Each number is 500 + 40 x the weight over its row's rms, rounded and kept within 0 to 999. Layers, rows and columns count from 0. Numbers have three digits each. The size before them is the row's rms in percent of the matrix's.

# layer 2 MLP down (transposed), 1280x320, rms 0.0848, rows 481-524, columns 0-159
103:503542503484530471451436443478581513554539544508524556536486510511490590470457559470520515481503507526511502538516470527520537448528535431445500503543545473539456439516489493444552524529522510577509458441468459485416536541450462476416465470472511519481498547441469482519508470509481503495495519540551515536525484546450542439535520509451525448537446542526499512469564433427457464504458494546536484504508474472588518512500470543571466483494492526533511472552545542523565559524511547
115:497551483530582452507566457527489575525521450503542543552474539495549506506478510495490463531522474466424527470428537555516420488490532499462479511522516536514465490549490504438486475494465521485498484490423459497493516473477438486451404432528549506502508467466514495493499523550521479488526548540586484512532518512529549511440527500517443469605522556469485459501453464424547498455555524583504572522496521485433566471522472513527535448521483601499531523471486520475516504503505567
086:509472560532538512461504499507470472625487505489576555497482533560580489499517523471474535456462502557400567484503541505481509561484434498523476569492505477474530464486521489467540541482506508503538431485492455477488499499511433501457526495518449501517556505435492543467520468490477465431400534553573556528489527492527485568524511503524541489553481486516507462501535371507454552490543522523551471484462509479418520478519524496441418503481518474378487471478495521564501543483483523
131:558450443476457459488502531503446451491470465500496435514506503510509531467448447523539574531526573536490490489525499459496499519499522469496413487506435540463495594545525469560481521545371508469513460478478498422504571496465499471491519492436503488459455585510542481456533493438521538527504504525447584499520489530568509538455524539425523532537471499524496575488478525539513470464519484536531524460436517561487565466488490515454495409498544490437552507565502574520552485493466569
093:530540469461555531503535533503569573499482503470405573623540464504438503502502468528466485563507567500536442482452466485530524496486489438484434470508506531528470540509495542514492522494485491515479584465570416514435421466518530527488501473498549457464524459524542570520419505473464487497498406480503434423473460482510587498516450414508527548471501548511513495485491505537501501538511524501534529504535574530500442474523499516549525525467511496500467446608572491441488497522525535
103:478488457470443502552536542447465515574534570521534528492473485486483432560430511530527474580507574503484564537499500492523537523480478554456512509472442515455417469601475507479501482483520464482537450550472517511489481548516521481502486531443478490473489457519468545470462485486541526540484498499553463532447516417458517425521536479470490431520501451578513483509507474503503497480423507534454455381524460520432526483506523528480453471531431514464516502566574571548518473508510547
100:552464496533505490574509451542509605570517481513482496479469513456569443442449516469506446505479519512560527535477471455537483533515490452538533534482391522500541555494509503584486470504516511508519485567464539553487451490544454489506516509508540529436476483430469546523535461517568531516490430563530479493544541587535512495492459535495491506484555494523455477592499502476555573460496553484574506493453502510501445513512448457555530554553474436496533494535491576492476523513512561
117:468490490487541487470552542474490479567545499538499527517538529589425480548440521510557523543550497500465508532537616465533475436469485424511542493551455517544446522497497483496483550522493509459533540585483517559490435457530501436526469484454509494451413509443486508518435493530547440500550547455420590520480472480517501451509522517533495470510517475516488517615575447437516555538453490448546483575537471507540500432499440457488507459516502467466521536510580488502439496506510466
115:551458440441542482462489468481481488547528496519469568490477501482510478395507498556536443545525493440432541489476439531552495538506490452484479424464511595522503465441457479483537460539575504478471516505404526512504545420541502495480500523537591504434475436523534522486452467558509477552478498526493507554565546497520548537575442531486518486468490496516525539443495518481427467430537538548445482493482519448474619503500500565455389491504512573505577464515514431513520530533490427
088:517555430528523500462509511534502439555423441496570515500493414447489459470493456532455452490498553512494494500508468516494459491520416490554550452423545496574509480472467465502465555601523471485531496549512452548479522502479470586534586548563496455511488519516467563465585425523494566422461501514495436452562462502502473500549469407525516477433508511503520546474462459484495458507552505532481582499542554513467522502413470532486515493483518502451536574525517545541428509599535513
100:529537514476490525493525513510551486539550459472435540500429449471507495473476448538486482488513458519519513470409589543521454497487488532440564564561512497507539471574484476567513459468481491495505504462564436506511559499511503546559411426483496434476484437500418492447517507478408470510497392571499572522320457500502498454450523504499466507487494520490511462502469532486442463486525490488474494528521486495475532515555491537525439534564535501480507499469453472468509519506493506
081:494510507443534525414467457479535566513459463498472476544535457476461482437574530489465529538548495401573498461517482492461536560521544492568492470478604488532462506489550575552481523483476464543491461539496486463495526522526500443460547529445509473473470516490482489492535436492513496535459459506522490461506560475440458436407512462505451551509490529543522604532527552507543523502466460504593509518493516410459497544489475549531543472536472492485529522535464478443477477449557450
085:488517468541451482540509494456476531517581504517503460486501517500521435529466468510504538540510506528551538507465496471471578454424487478504474499484551432453532472474509526553468501538495442543518554505483517516473483541537425499509547521581442538567500489559498577574466492568460486462465491450456524464561536528550479520443468450496535558436509497477464475556431541440500580522557494510452505499620502478533479511479429454550491537526586480455551498506445523526438507449542511
086:482506393514482499520483505504523476469501527495532497487541415511526521491496479457479459486421476439518486579523516456480492485520505497469484582529466459526570545508499516535532488562517439506509500449558521565552424450415479480438506485473514485508471504510486522528558569472569537545522448473472559518526520553520519538494497479518491539483517528468450548563423561555475504400502492589492505528515471493468544481491570446522443446474463527503534498470469412538541446497479534
086:476524501501490468454542511493491559541541497475529532491472555480518503458571455473549475558433531417549447457474508449491562494509501459502527469499542521462542450474545540462539473510510478519488505490474461488529496449455546471528492459471551503445444440503417446496462512491552445501500472492512526557429490511474555538443513542477497549481526628455489513535556422502429493451497467476505487521500427518521557578523518480502474512444525459513466482551460544509505447463510440
087:495460432508495445528512510477505531458530447492495457444527486478526494502526448377491411515485519498478565482435467544503522560512482488425458552527537479479543517521452529480525557506464503494519453468554483542466501520564562473468565554479533511455528503511535497515491566536495401546481485486467472519576494468494484487513495482499421529570497531543436519461436533502539553466511574504461461555491493451524504481545478438535420478517536479533468500390482573550498452554517511
086:456527471511462511499495518420514443567485542456479534546509527519616507550489520551472496503423481505514567442564469575414539508438489473493510529494450545522539527495484559482489557493484575476523487562522411508527629514518482518482558499528479430485472535490555466476523470490518513512441458477491502553538510434483499520469559518497436521480499533495517460498490507493401521441536469550504499486474491472524449525554454531580518466556519579531584507454459425562506480511442559
101:489488505588545469565565500487578520507417515415559470549531525508500472522517524414523537501509553522545564535503512492494480482495534564457501496441499569502517496495544514464519561590513494532560493501519534508511513474520526474513436494499471500510515432535522535419520440512546477519505526442551526451529540540560534484509457601435494498532507510493501543543515525421568504519480506555464473569490448546539471475543506480544571560548496407566469481557499543384459566435536526
115:549518613500504460507387435462529480530517489427516439499505548496521584417468627453498475462453533480439540546469525414468515423470509478529548507434516549513458494445495465471508532485549518597516500520460468402539526489441448503491483487505474473597425534547438484495480499489458466524431559515522523465473474526434519513498577520475521546544481529465498548496574453472500571496593496499557452499509497454489439530494470452518515512542502513467483523519557451499517471457497506
105:461477494571598489485500484506533491515457509391577495431585543514518527437530473491525542531534472514526505590407507558462444629484502499524506473487406472430546474558473509411434531467463472517489505476536465470512438499562467461540513622515493535443507431515488503497439436466492517511526486520536530551503616468477454451471514524516542530463541485508482396527515534505593478525495474586493525552510543453518478499485490490498487537525448453541475527463511528463443483439574513
088:482496487459559524448559504507510440463447522446471539512532536569539441480488502507458514517558472526522561574500505477477514463409562462484422499543510539492521551504500506443560522456560474470525466503477514484531518481471505470518470487465526442429489582539492512463576423514463491531504458585557517491540532524512502474548554502510491479483462483511493436462545522522523471508456499541469418479516518596508567510532496487571529501553472475474547496494459501489507469492440488
086:511526459533477522465514494531439524486515471469518451484418497485499566562475520591502489502481475458461480582474589542512518455518525490504469508457518502510523504451559504510500454484466477537483526527489467565495546471497472528474444498549454548547490554459450477530523526556494466562506548561507480551547418454501549496424503550475478571440496488483468519475513491479439509433579507511482558519494504497564488541562525522498469586535531514487552483514519508531458436540439597
085:435472488487497431509466528456499541531496432443522501548483576498525491494531441476500416493498477503487513525516489412515632452475496431557518507493502557422482490546538508435539563460511524485487424448447469562486459407443528487487487432532515460560408503470534507521546343572536433521465573513510437488544437536480520530450478475547540483457528496429449546490485551471467447503482516449501507556472416485458452529504474518509490462507453537457534487490469468514512458556480491
106:539472554472537455511534495486458515519470512520525548459509466531478536555557435517491544508525502480446428480510531480538419540477494554504452502524494502510476515486506534465491546588462459518498476452472548423447470512529480532483517524538545449541518499484499484514468547560399549497518449516461620503554576484484494498494470461493486491463497411524551469548543467417469530601537481434514470555600460543398506452541525533439505516506509482538516543506523509527495551476484509
085:495488540527539557470527460492539497501519541510564460442534446460458462501482547516467483512525494459409512507548542517473480512456554538394495470472387435437538519471420516523460567573586430488470547503505579517509543526461516434476493558479494525488494510486481450456474508442497550484485528488494550536546521524514433530507435548483466484457436460533540409532543531489480476550512488485498460549441441456517506436487522543498481529500536492433450486535491507514501497513520511
093:489553473438564419486504545429511559492514517495454512455551529564533435519502469460410426435523504440520412539443466579466493434468529490539574484506518451483497494467507450498495505500462464542512563488565445552541444498523464508451516502541527470512521480509468523478484506559416499520522492558480518493505502489516489464502484529454513511508549472497496463565552651510539595507486537493508526445531440478488429498511472494499468553495495524551517561509497541451458466491457480
112:493499571544526488509488571440497449523494524433500560542562488437524524534457499514501497423568430483474556524588460517547550428487507548523491426515506440557537561523463522486535488553503505543503585490512528477520447487504502418551538493452467503532593462518467473464563451532584418479496462515429493564570509531596544485492512542469477452505486465553488518444481456474506503510501522508425521500466517565450502454515513467528475480480499481532543520518474519483468424530469482
110:523551458539472487487506515511472394526486500477533459476502466437556498466504410547449503468458575487556373552439536448538506576525451476477534464491554459487527558493493536472449488507449500496461508462560539531506506448486518463505472483549496557511439476511493463445624465612511471546517451597508482514490472427487469502475561481539490469525571477489452548518434531503521505516521509527490520456475505503470514509548508526494456491557520491467494538514452499417496473530478514
106:529504495485483541551529457491513568562535490535537484435557528521443438454483477523488508580469540542569419466546487593553478441503493560472488464513515519525475540524472457514478574476490436431501537514488552484466549559520474548461479445531464529520548469489503583501501504575542500488537494573482456544499469520480513516474466472531392496511505460429570497548454492452519483514535553524487532518488462512485473457551479500601525462483520475500398468499485562533496530480529472
088:524474463570500470463508482452523546469528510579456562544465539516540500489453482488571511482505457479452528472494447468515519549447526502565584507617448507485422504512461542523495519492466461454472490485527469501498527479442486403485446478510486427513481485456494559512500512485540451535432466507374583516494502560429460557482524600533446492488533519481576483536435467442456450498493464494567487575522503464544549580529422539537500473487477603533469518522521568496546459523531403
097:493532537478462424461455509494559488526489497445479480539486490511530488527555536547520506471486526522501520482554514453488529510533466479442479469467564425543482480524533462497543514483494461506491486449543524496489482562489542561461476436486487429478462439526574520529559524516459459562445472512489469513517479445504508522469448494476438494515455491489522451368391426499447483502486466547475414470518512478521446567434549494513488490513415495528433493563446491466537520546530543
131:436456518448491511523502520505511493473503524521515500471544492522527527473480544565424535413490475524495480480524447526491567531497592516533484581504471427563513531471569450457519546462461484575434488494452514463504472443514539448480511464410460511488495526536504475452499452480546422444508469474499592472476460481568497528499477453449467490549501457474495549520491520454533432513468488471406511457473493541552467516515548483477515512467452511500542517487491488506467441542524492
071:525463504499477473536495578521469486536450500654506479444492501495544473540443480515462548443514537480537496505497480527437502577595542542469503495464477653417432485511508508489496508499522479466494467587499461558486471460484443443529543441545559500583534496492470535549553490514554507510489576465454421435495522477520456469490462532539460502526439484499447489502510500482572454458582451494562474525483425495506505492428431468552514508518488537502446501449542497483465504499506474
080:553454540486560554471530529531558536530442524468571565516511479597449455508512467495521423523486432535437518452500500476557514526497483559375458487474521605533507576522473440507554428498545387405448556479458497532445463496501525523522530505522463505536567520528560440477439544535566482466571490553538531505498503492498504444566486580456498494451528518463498491550511493468439477501505490476349520548527496488529465507495533515526417488457497577483519425537512501460500466442475501
094:535502506505515553466490515533513519418482490497508510507465482532594517497478515576455535502540491528510446488445507554489568464457455508488558523504488552569465545609504479545490578527536517519432544451592488516535529499549502468549504432468521471456445443508464530490521488451558523524460489477543502485460482571429498484467567526436511360466558500534468486480478532553456475529502516482446485478550502516561524471473509486508481559482446536497525475625415565483469517495458546
091:509530527517456507478485543478480519486530545453490478503460548531529540525439413500458570464557488544491455447461473535523535515439543473555501554513518471496448507475535524469492466440520484558550518483492494508539501459479437510556544522491484522515516538594497510468488496509551434558491537480415489492560551451475529462495484553499611407501525513507459500505586638515481485478536504537500443499566549508470555457458465508553504534450439532495447575512459486522496445542551489
080:459433497473485466524511567566492526576515466468538574547499531523511542489519535532474556505368506535500477452576521521534472515532517535446473495481453558493476549425488484524547473475509492427516501521527491556535471535514484452430536466509501464469549472495426526475455526512458536475540508483478496426480496482464496567520424454547516455486471499470438479445517539413441466551534541517456518573485483551438508524474541541420483518511421553493497447459532512516543494498435523
082:541455474524383498522453546494437450512499486479564456511472496467564544520487504603499504511457461501538437504430467549558434496440409515461467492518484517459472568488479516524583468472400499488540440530493497529497484528577451481475521481484465546489478498486518472534516546544455495462517493571540535561535510546494505518476481514467458504510544572404501519516471492455496455471485424463541538494422459467493568521565416433515546497531483478396412480492498525490569490496497442
093:502556499505513537494508514545545448473605458513490545521516458552534551479544541564485507448494485467427464513477576503558483522501451615581506528566498407452497521467505485489496506536495508460458447504473477492539499537436536490476514461458549505531459594501461540451499498430536481501436455500497480521515518487522463466446589533465482514473436546515514456581468504484571570535564503431510434495441499527529449422463481478453492534501493505512498527485571490475473517525467513
106:574487551563484450489472420421481525443477524444475504570508505530477561522458483477565480603565532472559523492555411501487492502518548478466400539511524445473530593491492454563534473444500490499515427523451547475458492507509500465480481556548529463436477452506434435468472490533456475529539573506474588580545500519496511512501599555512472470499484468503524533516467575571446520512514465518460446505473486451587517557501461494496490466546429537446460465487490487445518447507463510
114:535532452467518496531407459489473516560496495406452550521477526509563475487497551469562573546486502389434552516584430542510485439471476486545549537474541481432585509468529468467534468531531512579476545473484482538452538522484571511517527491499520552562468454460478503461541515528465470554543496491504446496540538507492451547564568538436483519529468544555506517473499489469453428495481447499507479518460420483505558501439462501478543544474553515502524501554455416453476489484509522
078:476504431529424545478532562516535478479498470466539482523427567469547567499419530453530504423539588448518532489477473508510495480474484462511456527505547512516485486496545399481523484496532567478539474458458510509527442462503544526504514505447440453485486496489554523520515511488533472558536443500514500442500461534492514483504503545591552567534522502510444551526482525483486461469458531514532469461542468510522467534518531459488578485479517531517514527546482505527475532469535484
103:477510523575548464481499426524520492509561564472468457530472523519495539487454480486539473517546498413593482558501474546606470499498490508556467538449452509541443488445450484445467478482535372509495551497461446489486468488473492496456541542547484608397529507478522523472430514511456516421512533475498493513561462525502490487548433513444538506526419466459500475457493454492496523475490457534459437486471512467493489532447457451514482543477559491571437454461444556535497522446468460
120:504494572482490529543525429523484548447551520469514486489495495571543518507432557511474509514470515500502459511482496429521465488482472459481533510465534444547500464486486474552487492532471537549579585467453512565492465436552482504524523523496611583476531516469471380495494527512503544497498507518492495533435496541442494465492456522499498525474464567473558499544510614491552515484495482521379393482457495536516475519485456479530506555491510532541499517466508478506547459486505510
# layer 2 MLP up, 1280x320, rms 0.0878, rows 482-525, columns 0-159
124:559588461506444509578501518465538508462466452447518484527488467525518483491502498506468541448476429443544437518435545456544575476475515476500515526474484489522472450523535475484417558438454585490449485524535499545491499450495486484483477502489512488538465468513492481586502544537558528550446510457441449521567483451498487475510487515513574588522522473489399479539487569474537534403526563500530463494527520590546456531522504525466462574478488510447491465490507497459512508481501478
087:498548556509492549504536540461549577461546555516473483497530482524494520541498504413487506566568468458546444497512469502500490536451586434546567487487481460539429541532496585549486498489487491513525476522533517475491496475419518543559489470440530467461484419473486471546503525502487534466593493490481490492467536520509549512451459499540441505534501498452508532516507609546490484528469450524451581578525467490556471449493479505521491506464482516548445523478542517456506468521542501
145:515479515447528503519546546505532487494474475535492525533482500453478442496434487519511523529456538589502431452464514517466521535564503459475523551439436567461460435525516478515469435488496456492475510565590514418549539492477533534480481433424505526506494476579444503496443525458545506557542454499395554483473435456462512494511512479462575571468492522494460571515482503412455459534500492467590476496470478497436446518586451590477494532545494561461536551546460628569535516473498483
086:488491439490513577528527539531515585475523501436446550580519505532432466458502482578492421496396469542466495489426445448545508472509513483559418549480459527505501504475500530528463434435567518537516601505555448509500387444525474550463497463490577512495524456516489564487481532471453540522505430446458441430530490494519503535492459540525536483530527506532479504504472493554548557485478466497582442510495476451518533502456451471472574398511511502485532476569574503498472515445529543
078:505517473545534461541544562558428555546570529507503522453460583522444476542477543530487535509498562493526517489478541527502495487420494527474538486501478506506404488494465448480476427491517402506516494464490484562470541540574556503478522593420483485514500479495529567496482500495535504537456507531548486520384516437468476486546556554497505497528488466533499483540492510448551506483463482522454444444594471446459453517463563558513408534504465553474590508546546530504556549495503560
093:587471538464473428475531466471522462468548511529595519552507512533531487465532475457471449471509575455531552472480502600545418513485506501456542452472535491473448472505494524464581509424560495510484568473445487507470475533492475494452422488527428503519501504521450509456559592505410488556459503441448477501564460481447510533522485480494462519539503508427447551456518438466498539510539540495459425446413485466459564490450498505517519531555494570450497502458537536463498545447560485
124:468509480476530524502501509553477457428481467410440543546487537511487476584498472524478492513516511534459483462554533479519520538511455538516461552509520468525440486457543474570478468489499502456534517453555477513545528498570487452490509498494518489573492568450483434517404500575524487471528466507491464499529460400464501591478506479552557480522526462526457481543498499553533494469405519518503491436502517508450521507503397530431530522473458445365538480529522499525508566538496524
125:480495520549531428413473470493495499515542562549448560432498505520513456478443574506476501503564518507421521442504478515538462507566565518512516482490508577571531441501466481531509487519486472529513518552496472464533574453517570517460467495453511452485539500533509553487498458521521544516535534526505465452535495518516502477569442430519517488471443521485437525439495482459455523371574556543524475448506561473472530513571532497432478507476429511506543453524491428496488540453492494
091:528461495539528461567515552422504505448516544514491471502525538550464548377530526573549528525542527493494552502438516482537531443421479488451463548509456459456511488513508532549417495419481516497531492536544498470473523537561524495469457453496493515467507479535545494538455546534503462510555518501490499485454538535486559499485504547442453540469506455505524437500491559540512533565479536447506447520502471482529464528561513454549572501478596442548480462507472471436563459492481496
105:461508451445500481523488500519568470547458505567518461581551486556464554492443511470469539503513552465526480536521462493487604496505529490453491504474479566523512477531497556507459533514488508525493518524542505572520507503481531419511621537460438472531502518590515473554488490536579448503500517474562459521504490492504497517486513444493605488490585555585519534473507513475512468568471537497474554392545498571543426451469497510416574429479480520471541537512500490514517544453490413
075:452542542493456501461546441416430553508392513488436508512525442478486364489573452505547576536535490438542521488509501501479499532436450504492435484479547483509387573444454488495434435499548446495501508497482498473527547506460483498464497561473478507516454530531446478486501468471518402485526468502519547535460471506461511446438483464540488543508459526548506556496524505500549502528476467546518551556539519450472494459497457573530506451552450543545518553510509484479498549497514441
085:476494478529400449554487528462480509506449452557543480515504459479469455583499502471415524519526535554512487546491472517544500471488487530464511464539480484444522415504420526443421519447493518499478487568427557427457466490501526531466530545490493539479461497491458518474482454572492477471487459505425484503502630487515501492524465502513488514484492464449514514476557519516537553542420473488508472542539570442451472550495460404498409453507551444486452491481470504471507501536564545
083:481542480495507471435474494501523423585498510480432546580491563463532517509577520524500539448549459538437537457449482551499510439442540458505513441468548507480428493444497494441434478514528538495462510567430521485458553547552488526569540487497488495512521470482496466436413448537464485481496604517509441470449479425504424500562466504507529499522483484465531491512563425441449467525497498484496488439485539471530448521539502516487516518502533540463492455516474487491482539520507497
076:485483523500483445459487493490494567485465536487555481496535492476474447452582458511520544589469587407511490509471493483442498478542528504528462475494489485435576484486499521481503544499523436531500513418510476448545383454450561536580580475434499485481489526511507403514502512470476462505531496473481548522456541460491519514479538539494531502478438527470468514539533479509450554451501487536528548502542466563516541450475464460510455443493473523561454442516480508482462491539543460
083:525492481488560515512558523465558414512454575575527517604490461454525512467454533593476577430568527495433509522567571499523504446481547474502547500459526532454548535510468510482415444541473488468528515473439534494537447520584489505542468512484516525478502460432491533496504524480476558542457494480522546455378497465511577478510495538563505553509479470484441537454555481411434573508538471455476489538505475499538442554546492507470552483495512518470510530495493512473518489385491455
070:486428513569478538505558510487510504476534481493435518548479553577536476460526597562413500485474499484491450439481516542466531478540467482460537583455437537545480466508444515505446588500507539431526493566458473473480532484504528543392558448610524477475427531478486437515545512469476440530454464529470460529509519463498549498509489525458501478490450475445509476503433533485504532458487456500467464519497517496444421530497507527475535540458491585506557527514485521424555553509518526
115:589509441457504500449476469439474476476521421552503536510556456494507544436492410601484504492534461443506476526502576469490569443512489488483495479538422517492452422568509515545464486561495507430417427509432540474447416566489457473607506573535460503530519516429465478534434526455497517516545550499485489503569506448513531536607525555519516528525533507491563556523485442513507502470539515477502537469488563477508483529483551423512454436545560485431503497541512477537495461520500513
111:506488534520494552429468504526458443500515520490514486435469564538555555567580513477480445520566497498562463515547456465477492521551494423509461488525526498441491502524477425469399525491481481510519535448459458478535494478466505580452541545440512567531472538624465446498491448559444487484571509481419536504510522448523527529490566489509479534529502459530529579585508512549550453491570518508563421486503491498481511540475529449514578462501485529471437474514491525482512497464435549
110:475519523497479486484487524538475529469427482480499511523494481519415477443497510460514461493520529506475524571488511524510562615509545446477462500542485458464528544521576476480429537531466521533463529556444534462510507461485507476437535509498478507464539456539464530470425429485551478483497496491481471539510478489411560490590513522464506498482497468516451439546500467420533484547491448567491492547503444482474532535481477488487445555468427550457492568495458553492537478492469552
084:504533536500504525476543447482506410471500530461475503521504447517468452455478460497536441538519613479472465487450498471497487489465545462505438444573498484490550497511544529529506499490569571494491470507483556472506465534525479508485528498474484500432558473484513571459522515534422556554533566558478441498553615486458493451556513549519390498534456503517464469505483462528519519489503511522507447413476477551495542463503495531518458458495438455504446502524572405429590467463506531
085:612453483489436489474503523533508562453497380476540452483460578564456528504557434543484513576520529421461458500519515524532454502517524452553511447529450455522547493427497472494503479495514479481487442447520519539478517439497470506521499572569496568455527468456444480503412506504511496486547515492472505533523432475499535511501462545521522519541513484534465522470462484473463587501449533493458450495482510441472529455500481475493512480481524495499547549519519437491474491500497479
083:515495486526527541477425516442516473517440527482449506574461485494452453516427446506521556546497514466580455467489476484488441627532499423475545449533454486533531502438500466477532517533496490496417523526533492510508462510489451493565550483501489511541561378499487453516416492577376467517489517433485556429503507493479517513533537500545517523464509471529509542477472500503499458550471495531467495490476475501565494479510440500525570524537488520500529598466455533566392437462515502
100:464506492509477511497526478484573456543531511469495440504573492477534441527473527496544561483523576423474528440499489496548508544511495449469519522480462564526520512539411442553427576488499521461506475522463551509547527512587435481541577559517487461480498524536495472476570469351572439562511486488508560483515556531470526539482485448553480499475530497545483505510549469485503517489496421487504531498449448496522458449512572492462454437504469517461534550507551547445413498559527505
079:483483499547519510511526559539551466534577525440556513506498454530481448517429482502553486435479495485503490486495481413463451506417456533609512478472479524534430459528588514528523496488554490445522504519508505521473449464489491551498433461570478479499471540438470472441463513543496491501492573516506501485496526527488547378544467480473491556537499512465462495541431473526513540504474575499515470487582493513506473449513456505516516552568525454480497430478467490530432491502546459
092:531495472511419538489525540441461493544482507462558484540497473501489571447489464554539464487511477489481567480512494493493555491465473515541457469496491566515491502562574469508464523483567466536550474420408465513502475537463467452579538549546472500511525458499537462435492484479448555400499520413520513497531591481534503536469504531527438495485603531505511425508481459520494486515522532522521596512460439459535500499498576487492487460516489450484416540486510539520471528578461560
130:542510556470566403472528489558475550510484479477496482494445455545507426524507546440481525436446539589544423503436502505472478467514487519521566543444477497465470480507561481541503484443521471516486470559473496484525459438454491505368395469540506550494534516440566486521459573504426493500546470459458559480494489442517474538487499482455491469513532503539488505536538533532543461497495544442564443482518548551440550555537481567445493548551520506507536554498545528515509595538493558
125:456490499449524515517579485468546533504479574564435564479486539504441513487489543505455450402510455538431558476552423598433482449444525451572493452507513538558427489515517481520526497501565506480513463535436479471494565524514478483550470475433508469482455504487529491465510530516514501451550523489545467489535611463506469471508499552438532520536495555472502470521534433520472487507559533477443535544574528459522586511506532458481474478516472568542482458520465515488515508400555491
099:622422527505450503548507470482514614468500468519465494460539449488503497448479521530464485562480520514505450446512563490516512490511563492549504504459506486509503447448531473546503496486462536487487551439549490576577482528589470488470464511544502479474471555631492477542516474505500506514551519499496455531493483479499502495442469531465429511530473502465510478374473494534494427447481520538557479485482471518492543582469424446539521469509492518576506496508421550476457522440579492
079:555495543579516451504534487515462497491476461463602366513533428467499519512579499493563440466511565492514447559500520503527462531554491535458489494474484476455540495526560494466485477496557487503457456517497479457483473454510521555484435507496481506493492494557517554472521530512516569466488476536443564537499453537471492455567551463560473525582485503594462481491542545504481513428462459458521493495523492520485489511471512395498488479477527418496467525505478467486523496443476539
106:512541528510536483514544470547562527495491471510592505479493509564443519401513509495520439507461520577466506478455547478527480558506550532493502596485457559531479538487521531464487483430535531458548538459530492443538525444431415520433425433554407473504418518487465487579491500442528547526534510434520531450457489439513484477528532444485492504487525489537470398534510563494556463507500480531537553515453510431505573452523477496456503540502491459487441494474508507516594546448573460
131:471537550500476425444517541500519448514512478468498502500467527558516492518498512511457472462538516437471558439591470501559577489440528443546528529498526444541479465491482406440532536484550539549456500529498481408519453525474536426498560555475466506501526540446497498520543443424596441480496549490468522467528497526460502527510515478422445497531441527424494567380578445543524510479524550478466476431499521511552499401474497443475511415504544508577558494604458468532502440547494520
077:452497494485476406447456484544466577472454556448492508569471375496489509458494507500557572479440510520521512445490434461494533534435512561546470461449511513488506526565458538544588495538515496486475520471437492424487522505510509446505512483485579556520509541478475511522497522479432495438513440497565452485483532529444438501435516537439565479499518489460526504459428570595517475488512447460511467509523550505510498493476509601487513483544442554469486510477523532583446550506563562
080:505555594467556558441509443455380509442478478526490490545514490414524584532554485537506471505533507457522467490452483465458484523527532533488518520559493474493462490473454552520491533542490512524555529527557478403502562484484471448499489437498500449462483489401551510532567519523423473516485505467536532460425467451536491564485531413487529546541507458528543495552381524535520546491495437462560481435489576492497505472535532583481572505552516526489498521463489427510510514458525507
093:491494502453457401474513415487426491502557531584437449506515468473472541466494483502486523491521568564503524488531492428495477478479522567476474498478552430438496531467513460507460491442500558443580513547447492475465519491467515528478512519548550457478499496457468459559528565509444446503466538497527520547551541523492580565518401499582572472531528531400472550542559510484552495432487497552527513531503521500523525463586449495469486500510507501400551478494560468478528558554486435
066:506494464490473470571536482420573443571463523511552527528528491556522528490523458490475498428595511448497509457533495559559483483550519566484491509462487527538406492539558488495529460498528474508513504490479498582540485509453481478571430478467429560527493527588508509489562477538496526529519518486583496513510481559470512411506534509516439509497470519548510538412530559518455526506568469511405552473578513484557513490462526495508477525498478519606528462528548482536502490493530468
073:496469499447505526513414549530491525458582531503430469595496487546543501496518601472479533533463465520494461517522506541510477571478564509478459529402529487474400504414456424457526579487469505513565509517485506465525498456494472479512507496560497511511467504525496515454460508496511523577511476519536500501452480526483500499460505471493462488426477530410525528539468556494411430530500507419565479586481497507435528541466446458497535502568464506514555537565527450552494461536422519
081:428518510500496531553533443522526530517474556515462552471560445547429474501438525448490447414585569504487499432522509498495611585544495473480450502518456530534525482515431483509459463514456503518415496543482527478535506499460506515533472497542544479499531543504542546511474450474587468475527477420510504482544574542504534467461492554522513493493422461538555485538462522515556430514505469497517482476511466518491437463480536524484512472447532566525531505531536541485517523492465457
085:485497482525507465495466517478516473584438476445524527558474560441493446517439485470478539433438551584491516502512495525479552529520540508472511573468489538419511440539498542530525501439488492477555519504464489542494454483552473470555520499493509452570559400492464492489562473510478461472484524429512537520432419432402482545530454531446567458460479496472449485515557538513480436505495503442529490481540498539498522527587435556530487457534511527401601481495512490511501510506472457
103:541520464514455516532466523466575491433497587469462508525455482461509509494524486478480486510523471543465412512444447591448489528518537451473508432457472506491504500490447507483469530523476414493459452478449507511496562497518502534461524469535550470511547517479475602457484477523448418517535533506465440556508488431462458497549578458519549541481486506440462495482463600395443579529510501452501476510451438591496488522518479540460465555520453538462501512555479493495499479463408534
122:523398501464474487516463483479522473470515421509513460381483519476511478402525534479467570444494482553561506560535525518558472508535467488539470509532508537416507489533473506528549455475556497540551506494448493534431499429542551484493416508492556575580515536574529451494471476437522530503529477505424490487463481517545531601559509501454559524516453479538482511494516462488560497485490528481536463496536530523461498449468554565475476496543571500546515459577505498490497499525493520
058:507502417526419527483512586485483444473529497482524437508485549456530570565442517458545527511520611512544540524476484518485534540511482514490442495537540464545459477446564466443550478505498544516556452532513497508525475555530553538506483550414435483508526496543498526537574500531526536490515482504514476477510527472455543476529495536574563614498525544474487565561510528511455498508468479515446470435550519503530447520527529500451548480481557535513530573492500567516519525513516512
113:585494549465501543535549446494482478503441468512473489478558415491521505464457575465491460457405499547500521498442495451542513480565469442477498548468496505478490435575519496501464460538513570455491490498431509437492437615512480547493414500505475444536517415522478460468494523515574571452519513542488518525509549499532478518513479443497460513535527595501448501523503555537593489555515486464499497410449545457469514476572420517502439453498536503464495513516554490482550488470558506
132:441455501526470491478457516461447541510501495508501432457517558578532552525445522470528539460431500454535488567568493516570464516535440492445493473415532533615486467565534502469467496521497536492522555536481488497494481537497479591510561546448535531407546508496514470459547503527506520519518475518454516488465503506493571396483472491468513545528443549489417506443514603509485514539517446518475462515519546468537474483522524439560428564523478519524508491462515557442496547516506498
095:552542452444495478487509483617534472517543473407466526482504474506486479491467498449501548562458477517525475490474419527509546530538527510453437537497503525459506451460507493525493469519514494517510476469508490606457489491429505417439534471495516474531604477524542496522470479447527477516499503465526499478421489516533501561529520477532558476533491468444507568469490543458475512537462432425499532466482518544461466518416552459448574466544443529524529562473530382573516444537538390